python train.py --d_model=192 --n_head=6 --n_kv_head=2 --norm="rmsnorm" --norm_eps=1e-05 --positions="rope" --rope_fraction=1.0 --init="normal" --init_std_up=0.0377 --lr=0.00288 --beta1=0.9 --decay_fraction=0.662 --seq_len=128
Each number is 500 + 50 x the weight over the matrix's rms, rounded and kept within 0 to 999. Layers, rows and columns count from 0. Numbers have three digits each.

# layer 3 MLP gate, 768x192, rms 0.1, rows 610-634, columns 0-191
528421495516389637513440435510585495506456439436459475541470503427557493537464473532495453419597548500553585489469491472515486619411542528464514478429481476525492456457490530533522570480451463514524550412479432489496478559496512503592508461561406484503491530614547459389431474467603483402477451404414491585512541389502498439543499408423576503496508457478556447442532441532514510556529489550520486435534519463475601525415477507515446462524361530551494488519610440507446491545562528488413422493509559474457541526375485497624425522537509446532482501397507434536488528482492444546
459501484509461483487430414516455456534518512437510513433509472489566377460412439495504481475437419485542559530546514531550519533444524506514489520534525533469514479495480558497564572544467494496554492467437546509532449542494488484500561537508541504483549443526542555426535405556438430519469398581644485528464488480551504470507518506490402360500573511501517463635501458485484451499540547468518490441523395423526546454468467495501485428446493497518526498501425338521467445562508522490492495534469501517531479553507516475488569576483461506506476579516508450485482387505476495411
494577456539545554553442469540483436476422483438551509560395416369665438623561443523500576425524589572456498391502455539450436480445563436486483448550407377478527509475582437436535570512413382596533545644568516527521528528541478444496520440566483536549497381509633459525532504504501507474595540494518532579498490572507484546575529438445382426558447551434500493420416468577435540451513572419609448460567450374505507485509489478382404443496453524555544558521509517531539542506486517409435550547407556558396455530446537446618460550535442515485500511520540443513467448512587485300
547506444517482611595547515460472484492531415510544494557484526542487400467536448532557494485479577485471555507502493490492490605513565485524449399590559550514549574484524525473455476464496494475483520609589461522402404491434475543470447560624615549598594405526527514487492610581518422499501486497548481534457528525430514459479370471506572429475520511487490448564494488464540481461528512566519498514520542427537506506557448413447456448386469529544562472455453451430525487561490606454496499496550551517437576499479500540481506431496536427496376614492520500475493567472580514501
526478480515515521431444510435532513495532443439517431463486574539485581457519501543537473479513541617452486348482499456445515472432480512433506582590473539480559477495497545505519500521499521470374530510533523454494530575526561464514539537619535472514543578550544391422492452483530455543513434496412444450589399441491502487511530529567532513505561482488495534445553503488441540505451550523407656593580513569538446491510545507447488469475495477557509597465488494494511537456419411532437507485603453407512489451439493474526487497450350546525505573481510510496541500495556495429
413548485439385449456483556472509562453536474535440443464454472555576459531560610475540506507507447446485541553504565495527561467519494554476540506486453483465472509471441496518532409437573483576540490532527530486492461557552517506556471523364481399569526590508493488483452459567521573509419502456528567496533467568480501372557471551594553517535417384520444519491523532538428499506466487504514421414530460508516547515553445481538572481425583522425533500590529516506561533539374515512546443500402549453414484497532515557510467555449547512528536497445546440468495473528515487527
484515460533582518537517405479502461523494458463441487508424526496484575447507531487565469518504470555559440433440493493534440435557454440479501559471543549496549489542539391528437473547453457493570495460510563460560518512548460540490565496464485547531467499441462487434440417485423503509514516500509531432480618567533479533486466532490491507477549465568457511467536446517475485526484521502522533494565472470474519464517483513492442477528572571538488474460503521540489550506504527527533509475507574478514475571435487417449544535516533448494474481484453511497561529447439507473
461511454402445471454494425492517477497582436431465520446534532417568445454515517544541390517595440504597485476501606517556369431550508522595441521537518472596581471514574547524474616477560455460520577535471442496506458526445452492536471528518531472542618463507479480567452439482496518502482558455455492418596593453395562340483514606556557415490363416405470526445560450553463536491462505490500420520500448531481436477571481464521554471520508404507520546519519513514527450469474566543522518543454495532429544548515537536484384488440537463550491505550543460517512551557503535575
524532428489482464527490452535429496496373543511571492448571495424441454535460477466387497507463500565530506521547563439531483487510455506502403462528505489543421468458574522574516510451528533521435564517546526495556552576430435460505542462411453439480592500473529430510540475459462475507514424620486538504480614454465465570435465485526468418384528510488472421486408529478550406445503430464590526429478524550564475521443504373545543454524437537545429414507449428419498446421496563555464484536491531532548466536506463509507499550467496477542422506535544496520443539548483474504
517536525431505469429494414516577556422501498523538518534467583507483523491520484524485545550569416513440375545470505489604437540538540422569587572578414560520517414468443541537482549479536544508475514490547523479526439572546429498519494454486533382445455533419545536496442472485564625503434505600474580465578490527490493462504528584558470420534499515520447594452503535467523496447540533473453592502531557423520514475488505522554555509616578500434593533447525588521488450401476541576537508509415542435454511542527501474436541478511566467533539462507501460467467473476540542571
458470535496461420429439521534568577571506492399506427513415455484539482525413514510420503521542515561548447460511535436486566485491542533495425553493436485467467489457572519542474512491569465560429489439436514477543533513542518481546482532532536464408461586489435483529471525445513530445495447526414506466494487454543455371495568548537478558540511558473582466476502443482450502548434448587484485520463484543534397527569525473496481434497528521496507438586509509507528424403541481458456437479434519527437409464477483473500545463513467440465574498545475495509532524505558456591
518551465419458523542542525475598547473446425503442529438511597508408560532552490480545485562468468442442439518504501491470552519536494467484513490416554457584543545504455462532475425498453642532532518421567505494440500517481554470490529517473478552447469582549392480514524453529482508544604578515376440447620477522511534401442410565525493514462485469534495530561519584503478482527395485575592489496497592512484520461523435439464483479434521515517513486512430523511602404418448455528544536445480469520483573515503508482453546497484531499603512528558468552552527558501483473558
507528402549445428496456553440532484530467474496513522494422436552497462573517497515536438519517490489486473472492560522521427528502505497528545455525387459509495470425567515536478510494534539422475554446551415545404557475493476589455486526560481493470437518472466532496436559427502479512562579441457468497575493410476555376514429609508528465457472518536575507444493477521485543490466531565536464518425472547463565438450486451512542567440489440466498473453519460459573439536606540424440506479644494494540518505504483573569467430446486503551515546501545450542427534459510496545
514410475477490553525465483502470523522524446515559515471517473547478474469491513555522402513514524532550551441470502513542493560462536429496551514512533479492635540530542454537483470507490487534571526431510534500517519531468431556523521409548509494516601512492535476511455455433496498547509551435550454477532609498459483474483542511490540481446454498520537540460591444597471528492474518490513477513499481506443480435478484426502517479546531482440524474457490486462460533495578514515531487452567529510432518565495482473526569460499499459541491508488566458536506596497463574507
533536486458507509541502486469544528483489456421505463509550479482511482484496447523497497532550458500442457485473502503476476482483517471472500483519476461509454470505472525491532540579446512505448494526432489495408551491505485475508479481483489554519531503455484481526487524555590517515511489517502524498523435512520504548490483532393501453465520561460503500536513521504457532507506531518490518492471452530520457477455494517546557507546501494517524519507508486544489449536454493506511464490513445480510488480451513493574554487466524531584509504529526473471509510500470463504
514505440516463513503456462470452434495562533520485491548538430430541518578475478518455470507439488504549479534486518522500518521556516495564520501489627532505495516552550480443560535564427520489520530504448513491455451482430511512513457476497520508474456529481602520548529475586472538497445428387558505588479432463503431365463491499518434465477531531500430481546476437499519477435507511525440466520574495468539526533548393601539467502439481491456527557441464502415517537565536586431559495471501558482414465477496498502539616465541474479390530565489518504536498435527531466453
464529487400520490523459434535444493490433527478461497486505450482434422485459457496469520554542538471467521484511477502488503440515473481398520472486459446502505492401424537534572461492500484473544505485546537475560487476434544544576568483424549442499508549528489512516521557480518488539528584486477465460514417468536460526454468552496464500432513474492500502455519535454469443549500503456607514519469383469580533447494449548513511486548540483448474567507476517576523513486389429568574475488495438431493422516485476546567604476460459443490509536493446523387497427535469437467
515631526488469530553502466403523504420489466537525537452482517482423506458556448472567525475479526417485495478517499535513484469475516531546556513517627476468502517547457513494520566546529483532533437506527527450555550520494507434492456511516559580438555447441408476464527482484511552519542446567536490435444442485437497606537497489475484454488533440609473478496478551548505484416578517466557562539447557532493453431472539476488402589561577515475532547529488531596579512475508490509527510497477485531462498563468502481437491501510511570528503478515522501538526521571514500463
622491549566503546543546545470625420512492493527539509474493490513476454486510444545441430466461501432538474441554526430509466492402474498550505464434423386441509462531439510478564470503525465500540459580573465529477514499456584510428467437544466495571468489435473510531477552508542481484469532471479510507503445450478516610554443455534467553456534510508568462485517586474418523473485619503503570479417517497578483508474555552577504563422518572464459491546457478585451487520422609410546531449574494478427520545464482516467502454454437413484505477527483520504450475507467539536
393433514466484512532418545425638494542375518531475475466517484392461521610487467526518534487430479519497444413499434537490526501525467549415496586508435455455528453457482597516504519491618543490496429377542433501461515470464602505469558597508539497477436438506571474524448374473506559522567593440562530441549429367501439418570535539553450532555456511462553480494505551389460581475624552515575516531572585537508541462498546452524521455484567552473489582540487443451608543384380529562503455462587398494527500443488534422499550561517529545544413571482477454463487456481492551544
461557510421561441500582512478557604588448593447507470535528557522481531381435547458572527528493415522488501443462566510515435458583498527473429504491487433565440419466468551522517539526560581521469490475505496521420511501522445446481528480472559533533475548561545495491523492505491450548490502463486467476514529555512550583523452494571556457483483555530487575474485488530472484468418551473448586513480517559456453591490606502480576533520487498586468526510481556511477482453503467440573480490488441500471518485573481443439441546492533499516537433611452473429522576476498583472
521449549536479417580555561538489542500491387599463416476510465468472487516492476478469439451382541497548498491456507539471549485467483518449497419475579527535590492450503455537491591550546524512583511560508491413525530445501413567456414451455511492514531487386476445502580539372472512518382497515568486613437502519505501560507453438495565450357531399590539360415533467582533609420491449576498518427443509572522464398590499427542440620423533544496522454456580371530421499525426507531516517536561536439532608477492460473458572529445450442507577582443515485521486554498565465501
525468503546501408458526532464610506489552448384496454621467534460492543479500584508545512448504534527480483558445520454539502411485492477473504452515473511469548459491505446544569502507515539522488498531391503480422499483456514495460550489581461541529523533566435478490571471548487533583539484476442495498484469520438467491527534466519513584517510533515550447563440480527497478478534547462533507559516487587594425413489588581473568418450515451521519465461494440511434453455477506441442519498454465593488433481584498479539396425510496543526590495567434481530558545519419412522
440475428446598474501493468492475503439494518507564439473391469520492525508389539448432609569464443615524545410478538490377527561571536468454523499479583514403502545496497572453397499410461419513458530510480519511492534532511452463573530494469580436569454543597532523420512463534493418429533466501478493519517608499516544471487519482429457518451477554428568536599472470480458482548465508459381550456506490499467487576382426475478542552475415421585498514466448489385422443492616394435608494558570451568534598483561500531362522523461522536427547495577471515516462562453435553500
531486528473530539475505486499487493496461516503519578479491573512475539545552415442498460500499592487483515532523488491489467433496466431483545533449451427447476560510539552514572469504506554525591527413448495530506471495482505553481504549446443508491506501552522516522498529563456565536525473534535529487491476452489466516518444574475471468526475624493448496493452543489481398439531522526496483513494444542552457453509535562483588490541523457491447513538447473515489480411573487527464476438466378415483426460464510525543458524501496564481531462529484425482504521562478428506
# layer 3 MLP up, 768x192, rms 0.0974, rows 610-633, columns 0-191
504423514488379543550463476503538549464488513559565545568466478467508623534542468507473488457445485419447536470533545512538442550484491561468538559445516506493462480499496500544473509512542541521656496534571541518420475522467570613460454491563440494517423588539423516531409510549531499434573480517499589401643499412532507461506474513517544421538442450545562467437503471553452466599582526569616468491528472491401617396423457514548506529409547539479440494615495599508523453512574551504469481560447480474469582621475523558535500491548544498540424497513545468554440439481620463622
470529520571459503536534547450498556568494478549490510505490495464493596510547639512488564497481514500485483502524519540413504488520498544405566523464493486535573543511517496463479445448459475488437399576509522503457450468483485494446472462503531575464519475565444494437516597575486463493477393444430454564453493559456503447549550423454544617501497552560460509515529550387507573509441476513462448498557562582447496528514644555441491479454474483593563502568504622470512504477540509483506466506572580536506555499520492531429441427557477490534534422436441511510554611449458490416
440531536464590500467480564463542540513473529551488580439597528523442526389475512452499556492471389406496464348548628515482503639544491461489492508517603532635502594562524538488447491475560538417531389459447471565598390415438456516446493525400416443362489480538524497497497419500547462550433511528563430544437446499418520453509495554565574571601471425505413547640492445426508453464336561414441520525538533543533499524424711516534454487604558484418399659423500576514503543410545433481497472483511488532576496487443469458408440530500537438401495440551436594524487457568457473500
571535538472440530512530416552514472522536505503527453531577496384492509489444524463546529462547450443519525543512577475470559479523414483493505468476370440519506464550509471586561621543475480539464467426562496483577603545446477411454526407537513503478462407639483558563400470430569502532469500484561457501525508500537555535567514487498555540528535498494511486434476485449524446536473546508528629496477495572505482517529488424521518428511477541446388503606517414611368493436465540583573515508502460473496543384579469447540498517471496524528504504553528484461492522539442536479
517482498501588536450505498451546541468573446507435501459456554576478547466579561550515492443519525548504494442463503522452553524490573428403493533597491579458541455554478483388541508575497495498462442522470545499512487517614543521377529550565560466518512570549523521382468430474529473438500444431516496497565468532481489540570582502555502556527542510485511553456563478476445512546478504572455592574559506514515475509495535595467471432471479466576585573487527505487442581482424401504508442474566492432529478514430547502511522451531442468508556529478443568423569513455544490429
520521475555493488527486535514497557521489439580456530456475438438373515475459611560508381466570442479562474514494547492476509462476451506475456488562478482451565535559480484600472469509454543541438448440486465455502523500554461476441493503505579423537530505505457517556509470409480533509461433472478414423472556555479531546534431445542541418493478476496514565546553522533538596471410465513524525510465445487499530508515486492451455390465486469525400427400611501512462561492476541531405506461521630499519550534481454533419527513434531432392445520502487501548533552543534496498
491442471477541555518460476456530510468481485473509421505492573506583579535469457495515499451505564475488533554535512505492499482461506460465481476489591459525518616488525472525466518511484432529472556437529520501554556471545545455548488494496485559463536464520537481482519444533518400490497516453590509467487449498514507419456552538417472456439490517510531530487527520563512503511431540437531428409499475451478498502443576525502490460587418464479516503588606447523418468489506534504435419455500614471506464485516486514483492508498503450451493508482502431475509461574573454515
476542467494549612560454413415377473470574406501454435478424494417546508447439553581492460453458415527566514471525494495518551540499533536541395547551571568466611569574500458530532594594499453518503462536474544405642418483536479559454426434559516499480607499469506525456482528492483512484492439413504556548447550462564478378509530455497556580546549487472426538524531457514490547445429385441463480470523488536541414463391491498450549499484510401563501559537603435543468532525514494581528475535553506481553486553502507460428497500459476485567465439500593484503488480615428512524
541531479421528513550454433514442544520447473520509503445576503488430461523501512368449567519418470509563523547488545508549521544553561466564460424544535542487479536520556524471562478526476467505494514497513567511597544534451444459494532449393502486551562495465537574488554492454430494454529510603577554425429609490520468534481427491491446435411535450460489459531456527461528381548490455446566536475390561503516472438389483482595473524561423538555464449498465453442461434534544547581507470510517520557514477536500485485458567518533596463547455503542523533482514485509495502493
447522480446460462457396514446470460567530482537553506480516457460512465538539484508523531529452400479519640493463510526570598555483452557481455423534444437557547571538462641494441526573467576414561512544600520528524371473486502450434424533426522501397426553494446536477506439506503587464509526493534607450436498592485530446443524487476548448629501449416531459493528448527496608517468451422516454477540528528504454463554518557503546520484514430488565530502513390475549550487468475526533448584475440440535574479576499580457590483484531477533458590429537475460465507566492528506
480499468565504485480592503443507486431505490547545512446546526577434518514500565520560460473564538537477478466508521485496520545538463453540529468479554604451542453485449505459455491541481439437524540473470481529503503513519535523477407474531491490506535498513458549511475558520541425530391494453504528454536516549492480551470536519466590578528505493502452537513538501505437562440480453454449544488546376553423523557451475531462548499460532526489567548465472555492542550511520509509409529481516527492630581462436512497446506547487495559512397533480419443485478643491531474493
548423495562496515537595533508469528436425450501533499529518561486432463420549421474523491412445531572451427600398393460484486453472438505542521520508496482468546505497526500467473489490483458458520492438523511471507492465513482487551468610436523494512441557569524496393586521473517544485523542501529438485433504580544478640378453432572487554471557522565522498475498493465586468466523411564482554452511496497465478488418545565466506504545440484522491529525447431509451509584478511525526433553434486462487496543509502472525554471588512483522428600426416636508489450498527498527
502519535434434425502446442526480406470483432543502455445478471472494521498506500439500568530482513493511489527569490519467487469529466521512540508528453474461488445477511577451546512455525464556470528383508578489502476468502517483525465505480518536462497463547547471517541483502463472517436469433421512524563521414411578599459485552561474492549493602514548518608472420483570505555505435494549474473466462623505510480462545503492511524457505520578490513414428586485533426556514452540507524500550517531453401535468529490495605529559527587449588549519597513541441559623543474506
524522544466496478514442548582508580499516570515554559576491465490514506509495538533453472460553518427595501479487533501470461458501461452518473626551583444476536439512445486502502477506513553618486480563442553484507577462515474472498566488493475533530518450575495498538488494536471524489539461542483544488508466564543502483502517492514509483539457528581518447502491474444488448520442427427503532545524419412492520499486464510476516516500493463487499529523459470476431464457442523481563448414467530451473506521416492507450493489464472484514479491556383453528520494534503539446
471479491552463505498498517470561488466450508460498499485532430448479521494514544496472516499521506483476506470489477559486517521502495527515506454473500459510477547496534442528469497509519554543437521455495417547461496509419542522541480469514510540510502442462491497503447632488530497488509454471475525524534454491529480416526484485453517534500489539433516491497496496510469562508481506500487509571510474502483446482547504545495508505465503495521456487475465508525520490527430508539474498525455568529505489505515513497537481581495451564542509538486487479484472507515543506501
546517390448473458498463510493468399476589505480467534531509508500577485539500486543530504500490449501535532595534510496484466447525478477493547487567580478535503484590550468532558543476531571492500522441491534521357431423392478483513457456522434526464480468454580444559582550551490507540518466446555462528581411501460501441421509496543482502451529587450412475540439454457528537439500489515450448532502488515501468568580436518473505518436477469474466528432515489434533512580538605401478448488546596544434457434484546540524519509461486503483431581589536482544419490537442427539
509457483507533457507497507497536565459505423450419516546478584573458443549498421501588522496506458561530546512450509493503513464463506498529479454528532578516524490463497462481533498462552547530470524560402647545448450455500466524496534492498496558503529534517467516518502483438522532531505536440495492516435480500399528520443511506551576517495564538506462506481471461475534538503536513535451552510501545545586392498556566436479547463530534505498573492522526493486585459570535501454430475533503523497546505442532501554507546476489511533542471525540404576552597581496476450496
544487473535519438404471484452506495559496433491535523577542469471464460590483495472578492542516494551521445474576531543477565550548448477464585541476466430479520530444633446492409541536581444479542455432517493462526499538500508557421482512513565420458481451432495467465480575501561575423474562484524495471529544469485542477505585508544498470492354440436523515448482513492441592426449559489507535523478468483492523516534541610444445472518434540464504519516527459541519554499438458481503569545600528513546472440481472507557561499510453532448518481512530515460493526514508511482
515536430497496464497529462510538504562510477535482510479529516481486531512578423577396639519532467477486526502510574412471544476489465509514494493393478491439530477480472517559590520498502528457440501499493400540442465476525612525483540517520580529500553587544451541474547500549455424514589534446465556408451458409538490560528463520461602444475556545434502491559568497455458534490509480496538521510502610498545491612546557478532534470488469554550553534542540509470431499490505516541556466459542516548567533510562491584527465418520539514491467568507392519493506531474422524536
533507492531471404480442592620429511546430555575532431505503523490521563493496512444558535497566418486570502516549461515495563468581462494544439537489517521525527385484490534598399486578403531358554622550509437571405527561572520504589523360525520484566523501491470506530486573474504537483515539543451566543544563513428527603416565471573483431529502533442491486495495492541412530495550560524550597448448666504469453520532513433477541458449357530581508494542495503437494515450541469482549510613568479408478533486554448511446498591482533490448450515597492481603469574499485523505
522542575543492562561545494535461486436417507525558506554496465491554549532478432506434514511421475536481468514496542447474510456465479509443449621513580413478445485457444538467561502499466471454496518596515456492482489450470547544511456415488506566545498442528600551491422507572600583542533538568511561476448485549463485524554432503500441472517405500418569506444495503409526459477484509458542499532454447422541582461532443521468487519458468523459450498506516539538506514518501495527521442572457432454462526521436513494580492425482511500408442432473546460510436456495525469486
581587469506535544454388521523531416522472529584596510510545500406441526488535483427544527427449482436506512546545548473498554421521499474496505525365497469552484559493460592442474475484456515458416454468474543499512396472453495585427505547548540492483557534574575523506426479505557499550504431543531476414524522397447486638465543474428500504621497624439562532675461469465499481462536529563487493530522587561465519604423522547401492553492477500530483544464472543509586529332513389415622477522539417550456432550530506571387554471589516632534500544517423507593511544469412495518
485502465477487565551519513454399521494501531566427545470545519564502406477494526428484512588534478502474477490503454500441525548538502533537548475451391479506445483546571517487407450483509477447453517469589500463548524534501550558589438419534547519491473478425505488503451552521506456397540481583452434486505602532497508522519426557474515492461498436522531484533553489447544501479556442539509486465482515448459581534517418335555457537524571471472496500561477546525527574580601458555529488499550573487493532495436497506480599518494482558568378411461489559483466574498540556504
576511594553445560551534500513505536528477499543360494492547509491463463477563531482552369512432537388479512577446399594604567450426504588542512456451448565571504494535469388470588510541589562474488435407467533503553472398539579543459469506525483563514515442501503520580527522513511615534538504544484504476468476509525441479441489519601540547559567495625473417469528468545541509446453478528605492577459485499491514413581527542470471450580599511446442502542477490619535540518434481524418483429364508514445383525461483495544479464574541524540453498405486514425599429552528495496
# layer 3 MLP down (transposed), 768x192, rms 0.0974, rows 610-633, columns 0-191
451511519470483481459448427477510429411557454529490434484452457462416490542402479580459543389541532554463521472443470562427463531474500498494441452467532356475527428504511437493492471495465452574505530438518471506462609506368568466534418446555436518541567496513449535536526511523472461543492511580516545559451521604486502554473400441467465501496481549465522551588501414489587518551418580447565454540476462522419447440466435398529515436391427454525538424545508482451557437477556574468453528537470486458473520515553534496451413439485500549476434535561580522490521410470465437483
496586553443584516529539468507567499518493450543437501568492505532467514535512403572532507516565541465535438524477510465523413494472438418565450511455529511449502486459448503486472468500528547519482499455517482504525457498519505532578501494548502556545468574406448494508468533453550508501505520448479507519549538498458544499512469520420516435570471464492446464440447476470523484530505546494469556568454528527481432454510545492512503493536455474484419516499590553552523598525577540513495548495514427491450521449423091497497515426440489429501428523427510482552480536545494485504
439499532506425432568562580577587475594352522517447494488504425427454529504566537608553458526463458438510506493533425532529516510542488507418585580519511581522536515508579452473440467503619511424544496515444454595476552491390533486420450485473471527540441461525509494452621492467514582572463517572503461484401536483457609536389457457551516586514540466583519392544467524460633463517474482472569527509462495485566503419545531454539494423500589418471478710499525555518570527511501563518532380413456499546555502511446420481545519458522548443484479361484552538492557409718358498527
540541458535474522543576463491530586516475515525464553466457475457503550594552482417476491436480485517483464488526463535472555410458497553529497527544517504507465439582497404453532512586539487406456433482489520591484486510502531549560543478528521513573463445525507463567589545593398480554587534498463504438525496459523668443375458527539535538521597447530504425485478538513445534444495487448562494541481478514473574485510526504470494449442479547533495508500529522474442482501445558558469575439479400550498514537501163508543505491523508458585499539481488500583584418417482501478
458505479517542525501483581473486553525510550545414575455520542571486460526560510525518500495502533484538503522472470639462575586533589460398508479540556528512508555529469440396486492519511523498490491502442517645500518576504511514440526502520584570474502556524429561447474558534513537507524457531545569534537464519476405518484575481525502582529490507473454539545544467521476489484466501530477472462533583502509491484446481544505468466528499480504555551509544531466449526649541428574470406552556534491461491539522499494417563496574521530480599486525511591416593492543504482496
446508482414425498546526627534522448542534496527389480476479477466529547488557541444484570435508452484514529422607537506492500543539533486541498471473505496551512515401561469419497450456531528522582499510539444493490541448437591532506447432471436534456468500451459506500538486435497491485494540498541578469468401462516378522458525431497473551437504467449453520591514395529461505478452427540535566467514486532552569527498494447569525510502538472480531496507534428597498515500508457519399562481515532513481413530578731500534521530506561537514517519363566558468481431502537484537
529442465501464465522450466423545539503510521486545466460532446527473556542460575465561459504430480493552528489461501515494485491619494457457476520518481507494515553469558561509448558575454575481537519473528486415515512583531562444470548585495535550468494445532548527425574496420552494522452487480504450528519484479507352499522445496535554491450456518540432449561502515459507484489445477445505426469551405432467469485486524483463499521477524495487527516534526542502488518480501472471498534450503484514521446496522429558431516586569535514472536505486430431481547496510447547480
516472477470512507603562380443415460532579477486477568435500475498541492462485566455514381441539449503577483450461556536533509483499483595580414523537567501530575507604567549454482544592505479429494537504537387547580487559545486468506496538408514479447509501621449534558508490453559503524509499434465518479493533492520371505433549417613559475401502509493442446572443345540491548526530381579514531472530443574532474456514458484455511542460476441562537591550589449597590525528502472603441556536430470481536477580519634555467536480443578472524511485462490512482522472518473464469
507479489425534475601571465530502459459515464486424503544466473493496505467452489467492504469500462447499530544382433578486506576533555487555451451545543482467496524553483477369494483465461518467465522539534487615508531535499489500506552469404466569534485505516525573509575494531525491430531563519518511509515517510592504483507555582460491568486528359470491500598446513415467450481374453503573504442509572439546476427460544518520477522540440511506558533504452524491424454516530501537551461544511591487505537538540496542499526501545592492532456531538452518493504464509447531578
505533416508553499554475502432452415518500558473483469548524510525451489518432571460454524498477429557476540505466529471526537569487510537462595475489523444472574518541488517462476573429436476503516590531566450427507477527508464457531557481406409478467490445604491487428575464495499519468472367438507471668508476493548383524537519481564553530531480542586459380422475517457428534450480488590462458409529523554547504580550530515554448445528415508523491493441490504472430446557425563502487494535530501442583521406546488463467503519468466429510435500532490424536490517512510536452
539519499493499516479589449496523469518472588514464480483534484537469530525507555440490462551496526490480533457581468499577479504518492502445524440502499592547502511484495508471479489449526582478515470425493517507494553502483550530441512522526442493423458502500436566513505509490540472560492439539474536412501490533535606454569489530488609497500465482458436457472452523480469515437490435588457468488519405558444516534519547530503518482487490603476497547515509521513460504485487551475429473503521463508557513458503183552509516525464488545569450483385453464488444519477503594492
554484562460617501521458520485466509561505610395477643473513554496499500442491577485470549528477493501463517530504479492386475437461516527520438565517521553426490496442500438472538591506548492472540540438433474375487556540593541546554536553475475491498573505463407551524563519465515531456479498494583616489452505468519433533429463428565560455465545517528500564518455462558531539614618440463491529537572505517554515507503544540436525478465591433470448469487503528521450502555536425499548486536472538523439513456459619442469518533524543533486457490500470498416453520556529523499
576493462404493518493524484543448508478462627505486457485505443452555483495506431543510473470471530495598444486498411480463495435506478506534539481441586480523613491491473461496483567446521502493515528546477585487493496402483507501467455454538547480518600509546425492568522486536523477466538556453536432460552500548458572505442539449561547519534492562528515539495496594506489449511530466471521548522404477497495546554537576493447578480480509499428583493527443520482506528556476560590472520420503469422547488557436657554522498464491497503509522480471561442504426491579516566553
491519473477492493574527550488532506595543541519464565593486500427516586546480593485468524533541460506524531475511445485484454478504493509524513533496472466506549474505529493511503482487513454546503536429574539471454529507537421502502568504456570451528532503508484542511512484585480522557564483512459438499562561432505363548453475527494490452483460497578533554568506520443554440521441471508519525542543479450425474500508505536500479480502488516545582530529504443509497478496567457471620475448450525518493541488496456504524474493461520542540529482495451516572498562476516502542
499508509504550516450539497480439460457487475491492490529538515511462476459526463485498494466482560508478495490502528476489533495506522500485504497503490557518531580504489489500484496485458497494437475488534531548564529459453513557473457485484477459457532484509542503495567521543452465569515513486525461508477554435459520512521474523487471525500464464460489469479551487482493503495530546511489499475457516486487464483555520472531498466444456548593588500448485447486493475473479527518495535480500487447544504553507479525500475484514450541429470536484507486495522478560491461496
500503537516543433546531449499506494552503393466555473475567460505485499512477542547535502471590526495473450522538517538543482486473465415502508570451457535419494445534476545498486491558479458496444449435479424579516561597517487508443562460574527429510516492410539555467448426511538448463555503466519521477454504426517414527549565497524431505447527611492412533484550490536551418434463468527490487494486412485493524460531486467493483487423476527428554525513449439518455499433512505551525488480464512497468541586504418478498552450523531441519477456505442546413567520449505483553
489534540429579456464547518492534431416453593567453580501449438502548442484454504484501533484502417509457422613409413538496506461523505540498553499519507453561539498442516515512495555506474505433488490418496504493489463509584486522530494469528490516569475571504510406553485506512472503545545480549525522465495527578521396478543514496441427480549529514558544462482431476488454517516552504480480463553418558456451475549467517455491489461515472481521540472548509470447401498585558474427473501493529524488462522512497628465530489508414522433558509459465515516575475492500455601546
470558518473497430517528475411503483486518464526502449452574440553488479540419524540470494448487540410551523551510496472493570466510610439503512534456555463502507501464458509527512535515527568453496493497513470425504480548484537426516500434528552520503504529515506469434460505380568476525509435533563483522433475563451581521433512470503546435499466514581473501461448556573485495471579476508496526458457463504425472448549454493512503468508470523473568404508490537545534570429538553518469387510446471457514496447541669530491527559450491551473466550453515453526507519568399447531
480475412477506462522532543569482540536502434516431549551566552536458493501440531488521542512491496462499515438508556494524459527470533501491501452486510523532485577477521463483559448455545492523455470518510536571637472515431568457528502424535502478526570489529528522520472553582559563526592532567464476492418554461564440547506526441484472541454429458624421387466497416547502502523424420493568486591507572512528460510439490465462479514472503469541454583519556468491548528490581361505461503527536508518529469503465455463525437411488474412474511549439509546526505475496548379514
475471528429491513445448495443451499541538468567537453540537575462446530495478529462481529464544528543537496506533517432546462587585566467478510558570570413518527433516374593434498509468469494510486476479492502208583439520424495463469486490477458445511512499481515486508473520403461544515495502476496477501546509485507559567564512511568538415452494430507501440480455491524490561514526445580522529510513500451500478538510516488517510483527536539503534524510520498507421532446472515520526510556502437494527501492440945485584497431484488483484544572574543497562409473390529505534
500511420529511467601552559533558496557512458509468482471530470439475434492562509503603506496528509497582530536468511465496466507528442535463537536567525495602561511480582524516594488438479590553457496493583539526527501482527487507480508483486515494558525437543540515471415465560502566454542474533467458502537483510503555462471530474514482480448515507565436390480512462527438488501536445473540525519567527503526454489428600484530489550463544533506560649504548513559458563545503506506501447422493488527435455510404451386538526516494545462551506447541565438479531501478518464519
492529567487505542438490513524552516492519544478520521492499582505481472495479536532512465510512566549537430545495409419467596524489443470477540492456394450463472555452576549517475567473582434521422407538568541547544503477456459460487503494483492532529457536485561576452529535436558528499595520505541493484505642421471697462473575560453488533473492575510516433494396588484565539515616628513503442514484583548425420571583539514488574533538486527503506471495520575486645501502455504508534488538499514466474533611467180463495582420471451522462523482542505539488554556464421566477
360465525506414434547494524562503513543433563460510444487479516408581524453480500508494460493449423495463503525483425472519504397520410569460572524501538497541514485448585482504531467489532469475550489435553508528486618494445554513398525493494462447515497543508498495412582494410385526523501452540472487500573487489441540419432480484479617461517500456552493440532509494503520544502480435497484469509522537541495516509602455461490518497544483522473501522474586516510450527565486497481570453497497520587498545463534498469395491492483591468505455512498532486472546533485520422485
525497492533480498474497507513490470554482427505561493555553590430569531600486420567539449479528521504521543460488549464543537434465491508448505533550436500569518452507440543525483458491476492508472467499548438437514507394459492528427412532540435540445558459444538468591413513376508581502487542510460588449466435526470708484512484484562493456550512536575436447458519517510563509470476406496509500474525589462551461446509581463515507496461509535477590508439530535466666540514480542484470536544469488503490509555378140477489493496481438497444469606462514515483534493470530521500